{"norm_place": "pre", "extras": ["some layers without attention", "local attention windows", "a smear gate", "an embedding shortcut", "skips across layers", "capped logits"], "schedule": "wsd"}
Each number is 500 + 25 x the weight over its row's rms, rounded and kept within 0 to 999. Layers, rows and columns count from 0. Numbers have three digits each. The size before them is the row's rms in percent of the matrix's.

# layer 11 attention output, 256x256, rms 0.043, rows 131-239, columns 128-255
105:504518500481502489534515509521472485505518492471463520523472490527458501511506486464496492491516494495519536507537498504496517519479511494464530555546485503475495529501496484513498530468506494494519509559495526496512497512542551501544472438501529456503497518530486503479506442462504462463519503481537538497481438503529486502536481492519502507450540539517506474485537465518518498447506
111:484527450478534498542476499511479509516480493519547505521473481558472546505501485473494524514494494513455511535533514505498502491472523530481511488511472481494483499493480479494537476472513489500493568486529470523529489487541483490501484461468484481505497466486491514510530550499509471502449538518515464470499516484465493506545499507537528503508495527526534503504514463529546474476474
097:480492526480503498452507507485531443529506473518479503505492477529453508514526510492481504511525490510490491448497498504512523490537511508535554522481440448544484543530503504467477526525513512487561491508513493456513500532475529474479501528507464553498483503515527490483499526504509481509492464494495513518507464515488536494495508501461535478502514523445475502449521512462511497463491
112:519520474470503526524506509555498470522453481487520460516528500457516464523496477472547487510530515504499492506515525463478515497518509505541487533489505515529441528462492475506432534476493507479520480522487489509514493468480491516484486514508485463507454512478498486507515494487496502518464508495471505464534516487509497508473450483466482523498526524496495514492523493550510481489501
100:483492533557497555528537501485499478473497515543557465509513531479485511492502509500526471521506499522468475472476494490482513493499461498486458492474476475476503490537441525522496496506539515528505526520534479495510520511543508542488471493534496502502513510451504467476484513505484486475505526491540496491455501505503483493558521561465462486531517465493463518478511465495462487473480
090:512514528509487496537495448503507532514531540471480467530469471478515540499493480474519494523495494495457498511492489466494494510489517535495523546479520475531526499467497472471521542504534539491536456524491472465445497532492556507481487497512520494516497499518482499502476534486554463496514562513535460514519493483520492508518503462492504537485507506534533495492508506495527499468474
091:513477547537528483507494537513460498477487487492494487517503492494536516519533498473497485528479509488501519520490519473547488500474504519503527504504507493435509473494475473477487502493503452488511492493494514529469464465523460506513520443464516521508427479484510459510562475531494514500482544486475494471508496482524516466493477514488553490492518484429492462509510531493492515534506
101:507489486511487498537521542521497510509497463525549483495490471506466479555487488475471463501486510481538502479491491488481465502499487478516520539530501546514473500470493476493461493499537511506513516514547492507516470519504476504449523521455501427511504480499541504533512503482470494479542526503453468490470470479474511497494478476484485519566521483534527505499516473480549468471501
109:485517549480496512514502515460505500497498488515486532493491517515540477488463501514560510533488473550480488475541521515486513530496469495557522491498498519512490508480492489487488476464511543475475498466491505542487551517533523503506470492506445501492492499487494446484505506498471510477487488486490511482528487469479518534490499513525488513552522526482546503510514513508534551499510
096:503519493518475475510483489493491502493532535485478484490478500495531510486504531483463539494474517522465484481474547473473450543481521503511539504506479489540540530525529495505467478453477490495477473489479482460479502495514502503521467494512536528487501512482477510541502473470532537489478469483512488526473503488496483519530535452473463505463488478507500483478510525540501473525488
105:461476486492510503479474495467492508515500516497519494511485502540499514541474515473532508491496493534519482481528498513543486491502464526482504491526518497496492455493513527530512507511503533521458480504486459493525491523489481449503498507526529547508522499478516476532518456508502536504507527510477519520497496525465557469540497490519478471530462510513541523482470532534498528524496
110:491520501512504517501498486523553504566475504514490489485489487495511487485519485518538503510512513511526423498479502536532469492479485502502497517493510507536450557566549524513520486513491518476500485458503490520486493534517532488520495509542493498524488467482488494504494466496461508456502518486495514468519544530485512500505498488496503518504484538481483508481463473508471487498459
105:505511484539465479512549478498490513468471476488510492532467495519515510502458502514473525540497506484511486518487501558528492462505496499494561528494488483499524495502504500481496537527496506474489488550463480472448484482462505532503511519532493485511530499535505485480516526507501475493480496532518492483533509496484496526521492485480498568445484484487470418493480522525497524468467
090:530472489487504506504486496517476487491480506513553530514514501494540477510522492498497507522542437522480484495483485534510452528472448507485478480490445508523509515499476509509503447509529514514482520493501501499480530471503488497499487474517464461490490487528489540524506504535485523496506507496503530476532525444509483520475526524521561501498485501542483476491471483526510474523515
093:467455498515487500512461523507541503486539502494509490506504523508516531483524541502511451447511473526513514500510475523517502508537477495504503537512523488503505505497509504530485536512509460462507468532476490516504451491464501493508493493517524537474469503509466474497482512493511531496519524517509486453534518486474523467474496489499516499491511510515492484523522511468468552482519
097:468504468489509546535483495493504485546468499502534504507482545547471495444502476480483509476509514471488490531517489508496508531516489548527511506423504516529518507491492449494561469467438518506513460520506491502495543517428479517456490495486537504515505522492526521489503519484517464531487501481507503485512514500510521498487564478478478455490514500529470498479488492521510508503503
098:525495515472512508470488502509505497533505521518552502508468487475488490500497505515501480485531494515491513442489480525540507544503479498466435495517442527548474510550524478556493492493498446468477537536499472511526527509484475486482498552523543533504537534552463495446505509475485498521517496491492470548490460493539473487512516538501486492540498489496508508458469511513460496499481
097:529496499456521522475488481528490506518525498499525556523525479486496478488523512480493506468490499487486517485515552490477506506458539544515496481513510474484544485478507457509516528482502461471533530495449498505504488515506499483467511469499523518495455533471442506469523499518495485518543495517518512484508509435475506552525508449574510486497502541467490540533472491540523450493467
111:488476493470519497425547496518514529513499515486488534495500502472481513530513522525512504523469463506508465519493488469478472516515485535545514467551470521535525505515538523477525475520458530503495496473493522499482464542509535515496485507523550487489465481511517512504523510479521481519486515512503479507499518473457545459472525479471528509532484519423511477459541479452501515482490
103:528543485507475533512471500478515506507485472504502483482483523526501494489474486453509514534542503464491480512513488467490463466501492512491477477486443484479520517513513524561520518499497494589474455520505471471496455503442520511467505478491507501495524467501474512530527529533507488510524514505523523498486492475442532527482432460461489511533475477513542507470512566459503531507501
095:492486489487502506500532498488505542509486514488510521476505507510492531509500504451508490545449480497450512514500464497538489511520488484483532522537440510511493446533484494517522489492499509516498499482489511527536526489542490486500503525536498500495508511473501510459510482516493485503501486477525525497509433484488520489484517515477510512475506515502538527507527494478488545455439
098:541513500460475534502486471508506516458531495498484523490520517453490501480498486486521521459475512499516497518509539593485543467484495529503510472528503502462512518520459508510494531488516544553475517494505535480501506478470499474505481515513463487474493522526525437507494501513487478543479490524484535535478508504554505521500474520541504522497473501486451483484495488479510491518496
094:529512499553525467517517503529522524533479500507524490494515492508477486525483492483479522543517477553503468482541463508498529517525512508509496471475531487510491530494459505487464444533489510479552475476519500498500479502504533481482476481532456529526475489487497491521467515492509461482469479506472484502467518499522522519534521474484489491493477524526521482485478514509532513524535
092:532529508453487491472476497523490469488453477526459506514523515510530474517506508489478541477475491548527481505486500454532474505499512519475471522506481533515526499530500518558499504504537487479501446535462561510517522501501543442477475537491465496527499539507505492488492529506519485511517518491483530478525509505529498472485499465472465546538517501475497479500520525497478501488507
112:507556512454480492509516483473478522515499478495524528518477495476444489529503484528456481494497466495475509540466489478530493500510538493491539488475491488511536458545493524508480528510509482484506495501505494508478477470508487573518526527483512538464471460494498476526515507483524491509489472528465451526492503462517547482479533466503493488506529489535491471486515475499467492487513
101:491538495465520502534459509528501478505522519458467491518552479510479495514528490491531504463552496563528497496532518500469479481490533544504519489503502479470543520501468511540552515500474448478501469511530539474501554490487485488505525502501489480504510492469479503446553495491473508473484504459470489491470465471483514487496478491470527472509507492497490488489532470490535485483498
097:495514496502510524493483485499460504506485509516471509519461458525534522495480519524538513500456505465496453462509517522490488511494485499522506532506440523515474522548481516465533531476507502501509489470512507508479532536511533503466511486511526467511468487454514504499544488463478489525478501458474507503516488520522499581513487465478512489456527493516495538509509461522534495577485
111:523482500546495538469501494481496491495557541499484504535504511537472495487475499513524497535524481468510543507527442491458482511501507487561498503464520492537504506476516504488553508505519511520514512471521526490491496474492484469529525500490478490519528497499514496455463468476540536501502498507485525468471497545564489504512512476527549512483486522462490468523452488531453521486497
091:509452483489482529517511481456506534505513478470493482474475494516487515480559479501462521476519473516454506441515475524519519505497518476509517508491515480566510482496461529484526493467513524459503513511484516505473506494480515510536530484461528485521496484441487477492518503507474498472516485470512544504558498499516543575477485482547500473550555477497535484532522467479499489515498
101:463505477470504521475506535469455490494454519507494487504494506508493531452449503483515487542494513502491495515482519487504489512510487498503537492501542535506539493482492521516520492527504491498492459485449553499484513491509515454462475475515489501492489486456509524515498505524501515505512499506479501495512465494469439506483443574482482544497498496479558511542490498498513494445492
096:464477483502520504551473472496529483539475542486499486518480430544516489490486461500513481509498532526494508472549506506512497495529493546450475487506465519453511476519465535490460519510514478503501466494492483530495522514486503519477533479501521473496498476468515549483500524530527475478498478486519504515503485501526483525481481485530468516482510509533494489496515453471497505482536
090:511513533527486473493491499530558512484473489522523517490485513479466490499462491494517501512469542520475533480452497493534502477498522485512487520511516524506519509502505470509491445516531455452542467490500528533469455519485505507520477466463504487502489427525511519479504552528493488494457510528520465505493480507514495485525513513531526516498555500452475497468528460486503480508514
103:517530489511443432491496488491527498502528524452483486498495451507528525490536515458502465517529508491510478508502484504455478490488488527497465496473495501513504476527488489441525520525518486492520529523517502515482500525522514496525522543476525506469507531506491495527515467527506500515476493522529458452488514517589520469474488514557504548510474469521476471541514518541501502520487
099:536508510491513526490486499506539471463491484504543502465481510526528498531524509495494477458479477485478496511504513524465550536490504526511488498506533515476514498510480490521515476514472503495513481525556487467493474493527514473512494530542516548520491555493501514555500499492454489494503509473481541542513465519465516472517544516491526484486480484523500511452507530485492529499487
095:489484524424513527481472487492509447493553479505500548477491486492502504528538529554498499493486514519496479521512500488471469540479512461530473502510498490507525539455520494532493480503497552466522537487497502511484496491518519477474507509494482487491532503490491543497514531469569490521477499520504507522440497482481532519504524505487483495503493492496534555502545468497557509521529
096:468526481542485532510486492498497492507508520503531521504491532516476464482490520493503519516496480516501486530467467488486552501507496501503514506484530516474499520497504506540478461506445537480489484502499539483494499515550516515479518527531503534452505534508552493514498497490487574489439483484494492541483506482496526471516506510463475453485513442500516503476502500487494518512489
087:475489534497504452521549483508478502506502532484500530499461514469491502514523512489473448537481480523494536511448522476503509467496469467523536477502502470509517545520489526511518519513467512481532521517536484522517474548547534481521491433522496467504540493530524494514509483523533491485488469443467516455511512488505500496502518504443493493477497503525528476554501496525492495511515
104:481480488519500487532499482520423522477523520424483548490502479508522502487496516489497486513512479507533497480483508499501502538431470507498520512529511520474467553511450527485475456507512496523537482505476487533481519504528520492497487540477480528478522481490478509481515505502544471494470521533526497482501488489540508558580496514509499456480497511545489520512500505530494506534500
108:465499518494489496531531514513552509512455518501516496503471470512488514492478439479473486484508480503542523503513481522487462512532474503456522533470499526522506488520555524507516558489488476480516484500520499509537502493545482489525540502517519486486470527504539488484495535460522482480471465512513485464471460515500454533531491516496511543489481515491521503471493488468514524522472
097:458490476515475490506457481550441508536449500476484471502496492529517511506481476511482510483463480533491465499528456469470470558512503463475500473506519498528464499499482513519496486531532508492491491461497506486533492491535523500468449464530496482535512487464500486512500509531531503504533525485514525494512535495532506491496462469481477513483524503525486509506524489468502497480526
096:513516532504522484496439461516453483481511487517479514485511498525550535497513478500452506482530547493478473496536511526481476539495529477505481459532494506445506474481468485483504483501468494534467518470466496502505495510519497520502527499576501500459502546467490527520529492510513523462506493507534479518483504490505433520526491477547497511485463516448468494530478477577519498481486
096:516491548515539528472544482517546492529498503469525495493507486532523475465489483512539461492498520492497503522501528474455450525499541508506513491519530466482502471451525516500499498440472481453460489524496534504475512536464477509496537492492470470475508448501508510539493528491512506546518465505492501490500524521477488502550485543490494511487548483555482495536477495470439514514487
111:506487530516495491532502508502505507555514528485536481507501493473487482469460466497500464501519523477508521468467515537473484498510458493500466527516518516482498502485514515520500475506490477489514496489462444531491506534515515493492476480539509461486519514516545508502515498500541475476497573516510495481524529502465465533489513525530470500519550535490516468479517477453488515523487
101:502471502494534538452516480506474488499441510510479559515484493473533474516543537505524512484512504485538522564491480529451520482505493456439497500525473508508538439480460506475504510506515481496469481498493575510498502540478554510506469518471482475473492513471480478509509493460521504498486510522519499521490532498493518540493497480520465537479493482459474511493478490488483494523525
099:531505479487530481500473511541517499483460484504518516510483521494526540544524453513483484537506515483515483452501567506467490544473488522528510506475488517460490495528506472543485464490493459505527504501517515528493507508497486519521487488475515457493532445491506514497471504533498517470482530466501524495484456506538490549514453483469464492486494469518485497550467456502494487537518
094:521495524467532445480467553507488518540531479481479524516454509530485507535488519462528537504523483463485532538504480506512522503519446540524490507496450464492509482521442457480481489511521478488503492491463472518495496506499518490511511514486488508491533508463549510506524483471539492525490495500468466500492504468515487458490483478502492550513482522496481488535530491502542509538469
103:512481508501508484475511465499501509490495526515504462512495471524526489483449493481515507557449498494453533484488498505550517499487537508502501505486504520491501504501508505515457485509506504555537507500503464511516532497526473459506484485488455521488510532501492492489517526509493492525480496516455482491519493470484506502504510511487570578478491515483490484501506504446520526488471
103:508457508534519478507513501473495525493508570498455445501486486501488485481540522532525507534545492515519495518532483495507524513514465523522520470505499508538507489480502498525503481490476524476507514541485478529469492472467507490518482537489484541509497494475473484483534496526481474503519491503502452457488529511546492510518529459537503534439512497489461421503468501482472480489525
107:506507453495509472512484487476475516482535520466448540479503497476495505534518494492467496487487484496470501501535502480504502478485513506480548478516483529507502492505516476486541495527471494526497466461497457516546462490504499487482446532535529489505500501472483482552468518523548511469488522528497507518488539480526464512494491454515465489546454506530501479489492480503474472453550
100:497479490542490482482497468533507495527463509470481513531514509477492504525530490532471501512525505547480522456518493480493438499473478485520516487528503519495467515540480538498484507504575514488475499518516509524489514428526521470514463506453503506517525527486503478523498481486510467488504455456505493516495493528492522523505527521461468504537501465478483534514503463502501503487527
100:515483475530495506482489492501513503502496493518496533446506501517489541463485505524473503511511489481499506514536455540507509519463501527472491506489529551524516485480493481529515475491516468576539504485492490490461490470464461509492460509532481503485488511494477540500497472499506510515527544495506464516504533512490531489466517495551467507509491508506496453505480479495464468478531
101:504523515513504476507481521516549466530487515507484448498536497498482530498480498523508547564500526538484514487506498506532494509452520472492498435496540507520495490507479528465465417516491537494521499499521481533483536490509486527497494498483473484496483504475507502486454460481525521528494494515477512481490512507522487463511506533490494505512514528511525548531527449495510455492510
106:553528474517557511479503511508540470524490504503520506514474502494483501516470497507504521489477513506470496482540506494478470492500512463498464488504520532525494481440458494484504480508497513505457482481526469532520483497522476508500469515489502515457519467513477506530509490496494482498480556488495503526440518500508545467529513521504504510463487546481538450461465463471491519482506
105:539522530515523506495573522534524492510531532481520497542518485497485455490462502509488479529465470543518480499533512510489480465494502522476491532500502509453527453515488473497551478480503486465478483502494491512517479492477511497466492481504516450491514502462492480514502485482522482530509484496475511446513483495435530530502544482474519553529512475474508483499509504510450489514445
097:520493482524513486544485551483463515498541500512511493474509486483501449500481442463489470515504494517526475530533528511525472481480490525534491489509495465500519521478499495522503510524512505494491497502492510515517511513490480475498532451520521504513501507515541508535507531473513510563474540536498528512537518490529450505498543479493480463455506482518532502496470485496566538477489
098:531473520471482519456518532525513520495575497479462503529480557467466550520497558489512507482504508495502539550552472496487489527469526514483449521518525467518510496492507522509521490536480479492503493515506532518415511502487505477488466527526539519535506527507467519480487504499492510540523524539504511468514508512504477531502515517473512490550492477491458469464474499492511501525476
097:497500510516528538510487504469501493557485538503517508492563498484517521507460516548508490496484486529496526510495512514481500541496484491499473504531516503497516483502502495483474502509485468478507529507516538496504473455477458542522489487489466450483503513530455499507525500498490530489463499494510530464444532529532519509529486496515504490462477493495485458477492495522519467502497
101:490527526546501505460508501484465488503502512461487509502475493525505506496502467530480502483500542529498529463486509443464509517497515548480504492543431485501462482527503476489547498486540519486511489463486572513546527530520515544470518539494514509482510521469519474471508483453502551508515497462520518466506499483477468461516557468515499482475540478478523506520487522491468522435490
091:547516500465468492495478523487510517536519453497499511476459496520466507507497502461481516469519533483505492558513515521497500518548460504504487492462510486482508529479543460559514498484523518478512492506513513515498531513514496531475533480497545497523502510498470510483488459476511486495517519487502473519461447503516472506494476511541540508491479496462517485476505494513482471513507
095:477578508516495523529533490466476496520523472529552480546521507549451529479478525542501515461518494500495571537479505476461486502518501480483496479489475462448493545519489485476515497536492494488516498501494480504479501493525497513483502497505463536505476527481487498488541495473514545524529453538506492510511464464468485506515523521507467525494541477489535468498486468508533470433491
101:530491490488518497481462488513495549509460465512505478472496519499535502520527517478446462476492487499516493506469511544473514501495503484510495501477514479529506538499482486446448483537574512506488561542506499473515508488536503490502520505503549534481550499487492482534478535517524526511527508489503523518461528514532557492503489532450466506495543479517487486532530545494505518511481
092:550474450498538474506513535473473505458550489489533538512518509481468504494476489502508477482432502490504518503485464575459500502501462461497444506476536513494525542488508501478523463515532464475490518483504490473499515468484531507473491511480477523528517465497518541547501519512546525491459506520494516512477480498502524477484478490496447491476504520461495486471488480497518507509490
098:473485505470505526516465482476515475478508513500483543474522513514517487513547518530496495529494480493464522503498521523479504509517490486520498490530478520433501550467544493473522504492477541512509504501483475492488494470492498474531492532466486468531503477555511498467535501474489508509506508537516486495521483521471516510471500440521520472517530515489494495446501536492505497511511
104:520515469455504468510502465500459481548505514450439498528512471486513481517514466480502526483492485481553413507511518501490484570506496493508520511511496505499512506464488465513454510500520543503504495495515495556512477508474561482541515486533513552475534473514506518474528506498540501502462487500536483504501507472504468528508484466477520528482527482541540471524474507512505542534516
109:491462492509524536482472473475495512460494538492534527519495469523477468500500506542506514492558490529531525523517497486518487484497490483481485518534503502540527458557477510502503496530506474512483491506458528493494491510500523473516515537505514516482514531476517489518488530502494500522495500506485491501498531487515507452513537545472477519486488526481493470509482523471487512466460
094:455524464466533500475502480523514502489470482514507499489521463503534519529553502495542504525516520505558507524522481475555544490497524499509495465442508510532501521486521481454460426505487472530511536501480503497496501502487447506530490512512522530473525469497470475457513486484498482518492467512514511535478520537468497512505465482477513494509509470500504516518515530534486531488507
102:516479466492526470506528534499441466515522465478500494523488495516499515454487495538501445502471488481522500483506465486524512483477540463512475507527492485496476517477507514507467508513457474493489476476495521525496479494513523494517534516462463528500508525541494525511495464491517500526481497487495487478550522522514448500504526485517542502409468493484510515521474513508489491486508
098:489575471517474490539490491481521527527466510479490511478479481490486486500467492514467546475476493541520501510490506525474497474510488498529470503498539477495518527553474522519499453502509518488491498528494545525515573546482491510457544529473516488478475458523483497514533523511520507512469489532463512498509476496496496473494499468505507520492504452511557505498532469498511509519495
103:462510525504503491494491525479512532493544511490478494505491497494492514512481460555503495473493467515506513476506503495511507480462445523524553550526530513531525490466477501506484515516466518512488478506503431481472520467494530496463503520543536514542479481526530445488494521483512518488460489503546454494507522526498504499498508457510512477507494497471480468480487511501499485481534
099:536506503468483480530494508565511449498492543545492499516502488514488500538496529468475510524492509480499471523530469525526484551507520467485477564491520485507528489525510470524488554479519499467492497507527498467515498485482517480506453494497519481512510481461523497486476494493532505533478516518441481495507534469468513466517480499456503538485501507480494496482493505486488482487484
099:485486512511546498467466554479558515502491498499532512495501495548511486480533497447525518518533529501507506523464497480492496543564472495501480490504479489483479478515517503497478492497516509496499488486487512527494480557520499495477559477494512505464513479503468472491524487521459449510471476542463521503479503484502526469530548519533504527501475518501513473523487567496511503556508
098:500506499517502468481459513500557497460493470494523463534521454530474509499482451511512508502526513483486493505517504503452487517489495456516488470507466514476469527504519444540494510500550527465502496520486490539499477553482546486539523509476498501494513478449515483489489491512465486509502466499509488526519488509491476517511532514502439526487492477485474512482506473515529533511504
095:491523508501501489478521477446494490526548521463465522459486461468458485517458505466516534514479514508489489504480509496493474504481473538512531546492512461507453528468508475516525526500498521487482487520495510473469497519521512513494502556496444465507521534477488486502536510470514495494483501485518467509496488517488472478527504504512473498535494468512483500475470499492461512501511
101:487496505542506520477474504482488499492532512525457482464506491543510497500499499506482467504473500511453491513486486412526465508531557509483538452513540445491522454508456480515485511503466491508537514492490490542488500492471518523515482462471485533500475496518481457486462482467525531534472485483506518482513508501518498506498546481507502496487527459452506474512502500499495520488565
097:447483493510491536503540522480473473504485486429509502494487498509489521533518515477543517518523496485440509489531540499489483474550482487513530452499483494523490507523511502529511534505449480490478534542498543500502527492548533468462477483463511504507500489482483432477501493470485485536467514478501471531508489501511484500487493479510528519508519504523496513551477478522512495543503
103:524490497521448499451502484525517514486516525527528535511488486480472512495462518506462481472489483494522490502509484507503479512460492493541477531480525462490495503514471494504531512481463497552535505528468507500515526519495523514466488507506525478480534515496488481507495505496449529491525442456492489549526509478431512475530478506440451485519497501505495535508494501461514512492511
093:489508498452474515454519512506484541535478475509507490525505501516519470461475461470509494514496501456515535481515527469473492496508490484508493449517474493497451485510492480542481489526528518483499484542508464476489473495450541500488496535492487495467491549502524519534495516530502510530486492496482488497519543500506474481508524514426474492514469505443427515505467547476517521483504
097:479546529485478460550482503494448517517489480496543510568467516513498465519509496485509479533506505525454476531479508494489547497466551507491515503474532498513488507473460537472519481532491457504499528524506508495536505539548479458489495498512503460525487478507513481529491479484483514493488545467509487482546500498456544495531470531538517506498532486523514549505516512498489486466494
106:544523531470483487515523506514518519510529525490535559536495500491502496561553522485493447511492528489479498509514532490528554489512528489483510503497490512442505551526537494496498485514485517466495522471490455511480481467505477479494502491488500505485517475534519499519500520495485524497512500511505502521480516496482510458480505498485500511499492544541488507485520494508518492522524
098:507536499513513482476514491510519540513461491517513503502503533493505508506524526525473522522524483503546483496519521547486461489466501515525509462495493555505485560505485483446498494507494528474516523470522525527474486511509524505503506520534514528483412497475499486488511552500493510499502497491513480509536498501477559438509529532458539500511549553479525488481489538472515506490521
102:457511482499479488531473468512556499509484501477481485560454482517462527529510510507487497495514524481526497499521498495474498503477475509519530512465470508519499503522516508503486507489520483462490473537515522522473458521537468454472503491481473517468456457513479478490490491472468495498510491533494482473463478474516483495476509512524527493506496508524504504493534489545507495506447
095:524520481504534479479509506482461501501463481512479505501526540492501461497459482497458524508469502531477509516530536501481471498495512443554495513546460487477483480459448496499513483536479483486499492512511486524512547515478532471533463528524486503511499502531517499543514467470492549484472511502455503511460521525530446471503494502526518499487497461484480513483470541544524522488508
108:479481503486489525482520518436468539488504511517491519506503482543494485492540468529538496497521477518495456487507509457510478529496481526520453513509490527470476527540503528534468457517520496495463496483461543473486498519467466493527519489537528544474465477494535504473501530544501512516497489502565526467520521449483531502429508515504525491453522519466518498539503517478433542483482
097:569510523481509486511506485501499508463508481500499511509506525485526501496486503495554507508495466519502487530470521480497484443529454503491499542519553467468505482492524472451520477486528548492496505532483479481519495490508518505499514527492443473493509494484521505529499519504505519521482528496494488497534496483520476504552495471526478552545498486516497495513507513490511515483447
101:489474506496516463473484484510501518487502578513472484507491452510500482538491504534507526511494502485481472454532499495518464496475466505490523532468504492493522483486495502456516531487488468538472494529507496551511471475454544479526505465468513514481485518506472476500515483468489525513486467476463488477449509534515474505525499491490524488509516521469490509509459524477505494533500
103:534492477519508500518500472502515456494463515493515542488515528500505490490505506485492528515478506449518470486495474527514494454510515513463486516480496479477540442479557517477543479488486495511521493536505510460482496497491487499494499496485448530502554473469463509544485527528489511505497475472485549527461473432475482521546488486461501505468524488488454527497465489505534509462485
110:497527502514510507482510508493495513528475463519527477500481492505510515494519486518568530504535540521512482491514502535507491510483516490484504460484552517532495530469514480483463486501517527529483559489438494466469504540546555495516528501484518526527516509489513511466492521491505530499485444485506504474509484445418489487503469563506495489501478489501552495520519466522509520493507
094:515485521512479537524438548451506464513521482504516509534548507481499507454499547544465494498520521495492471510521455502510478482529491479475475432501498509482492492502532528518502511506469495482524496469488536511466516483504451513505479511481467486524508482472475505474499535511481513509520548499533516501489486551480473533512514520525513517447527476520494516457539474499517473482502
092:517491481467544510498475526488453528531507456512557513499482506545439516504516518533515507484513542472528513454521525571442517486527471486515467480504475534519509527528556513471488507496530500513488529500500523533486521549476506488495509478497516525501501529499469479498502500428509505499502515475476451516484492484544519457472497497500466480522516449499535483453495477522501519467509
097:523485502535494479511497444502494511479506512504460523535468508442504505523488497507508465470513474527502519501499447510481482556513499517524451497531523483507523488482497506521472529504532492516455503446474516509490484491507497533459517514518504499498503522481516513497479485519474490488526503468512510505536497485484542491512455486505504488514513515530510457501541437515480494511532
095:498518519500474474519474495497507541492451525513447457501479525546502552504471489445502481518506493500510491518559527516522471525484514510479430488543474488481501525486534576490467480541490499486495488501506501502479476521528473500502524495499540501514499527474508522539485560490510502532493490465483481527504467483522546490499477490522536506552475483511526476497481507480475466464485
096:507476499459456474534520519493516489478476490514489472476535462487455500477483489516502496530499502482488485465499475491503508491510463507481487531491486496479477507499505498538466421525531467514478495502507529531492523498484555492501511518491480515468523508489504470441491517485501456474462518523508484501459484491514484530475463478468486501511481502510531489487526490506527492529507
096:470460478474496483514523473486473570494531499532516494513507497520495530485534471485475494473463507495512483490490475525488502493518497523498512519487509495511489511487512477487481494520514500543515488481491468506493501515540498483522506486518499507487421500500561466475556519555521512456481534536509483484517491492519500522500515459517479501480474480495489485502512522489523484502541
095:516504508495528529485517508527521516468496495464504475529526461464471475502536547501485483486493544519481473518483500478480517460515501506466508514467467490489514486559508532518477505487468475479472471469461516550477492520507486508466479468489478469501492484477517503513514453503513467494524551516450475484471529505496544489501540499478485492528496515507537481486469478500487480517491
098:504519452497532496553486493509493506474496473504509503513531536489542484518525500509482476495469509509496433515516483464503506525470505534492513485486517511523502487504524537464543496533457478513467462525530459467502501471484512463515506466500489477497502546482485505507525512506520509464498536461462504487490478473483525540458492531503485464500489524467483532462511499460550519509487
095:507502483473489467504472514523481486472471469520475478502553523499544508491473527497514519532479526448477503494522543506522521490490538465461496485493499489507532473514467494543519499484498484513509480523480512500531455523521485508529502546461477529550517527474510472503505525526532490474468493493497528538519534466470491509510501517515533481523530498433485488524527540463479532498471
093:496476481510523506496482491490496517488462520496491527505468473489486513529483480521493484509518526515471503488490462518535493511464505530523501492510535484466499527475489500518493497476511509535488481511535474471442518557466528520501529498526507460493498511501485493463530545480443525479495497493485485491477484484482491486504503483501502480494500499551482524500426471507496501480429
100:507495489482502492463471493521490518441533508500510502492502517476514475498532512465523478470510482464514509509519537480470450477467484443516512496498473503489487518501459469468486524508509541473500491513494480508484490504496486475535510531531505533501487451535512515488502510516483468502484528481523446495485524494488477437445470486494516498487457541489483492508538541508481500564488
102:483494552491472456434488498513544493536543520528503486517483518501491485494444504482500533502489465474516494493504477515530488523498510468496444506510543526515515476484449554533522489526483525489494521517467513513492523495489480481528492523497518484499515482488490519511505536497478534509514483455493462524505525544465467469494523508518519514537489516497479499467504492513510500500485
101:513554508483474545551529496496512528515530486491506492529517489562505494468439508495483516527524541572487530508503519506498481499480504506527494497507495493472463514486475495504496445500476505515510477460490485502503511534493486480487526502530487504461486533472471465524471511503517475537481531498446497467493500486510486574487523476490501529540545492494490513511466478512493509501530
102:496507532515483472520508496504542497488473498514511453494496496465541519486461487444506501507520493530490504504485462519486522507537466475490518502506538523546505488486510497481517482503495502483530492543490525540508440493491504467486501543528531536497503525540509482469489529506529508507508499510537506442528552534542465540515496483502498517528477530480512486471453533518498520523491
093:525516533487510451511486510467486507482531526515495502474524480518545455505505482533513480545494462492456505514496503531513470530452497524502493527443505476501518510501483496501497515471485511479520511478482527464503443493505518477544476485497484488465500498528498514515481498469506486551495525521502469499539520460499538464462564543541487515474502493466519504460512493470488504527491
112:489524470504515504516473461503457473522548529472499449470558515515482471522498495508524501518475478453468500475514491524480512498497529555479508514510471494518470494485473512525531506515502487507522545484520510505524465512495472470495506456490481469508508511527554541494504452479563497490489532512518503482495506568505494563529495488499491471510479486498489512523501508498487511518538
104:515504464490513533533505509494491489505517465487519488507495499524532522468456446527503510478505498502526535485505543562469511515540456529517434508511537481467533501502486480481501441486497472502509472510476517515466502508521477503509502503523502490536498519489501485501464497483513508474531502463495517497504509531506489533489505526504507516486512499466557513524506470551551560462483
101:554521510499470483450483490512469466493486473514529506503530547522515510487506528498508502509523529535507487540488522484472501477467508494588523516492505524495488528484507532484468513476475529486489538484507485491527523512497499589495486493487518513486493540499510496481494481514496516470448500517533465507490521497549452483524460459520512526492461484498468491526448473554493476506477
088:481519479468478526471499459494488535456497488467517558526496493488550483516507485499467500484540485490481463498502507522491544503486489512525507521485499494470523521471457520498467531459482498515529508510537525481514468480494468515518533477529474465480477513537510506459492523528457532515518524482506476471526481530438458503458518512503543505485498494475527476488508494504476498502486
097:499472487463520537529485522502509517502519501456483532567500493519485526486500475499498520513487523466477516499484512476517470464437470427465507507491508522489508493506505556418486466513519493519492487513508493507481482509491475522532505441506488499481530475522475490478541477481533515519522453525500485501470450508462521524476466460475516504473509495500515572505497498526501504472479
113:500507485481562519458476513532486482469495502474486499455490526499509472515500507509500519497489516506490562494485528477507470494494465502511503488533501494479443563528538506494484471531458492494501477509452491519522516532517508488500500516464542502461470481508490544495505523486510503494520508491501476484560516507455513478508495503533523523502435511466512504538489468488524529509509
098:547502506510463480480478474496519523517476495472499535505500516537497488547538525484501471492510513517499527514460524512505501531470507538540481514532521523506469587479510518464504479517498471494511522494497509481520499457481455523524518504463495476518489453474534492517487522508518488542482478538476527547520523510488493501516507487497471525446518530458524496521515467458469468487488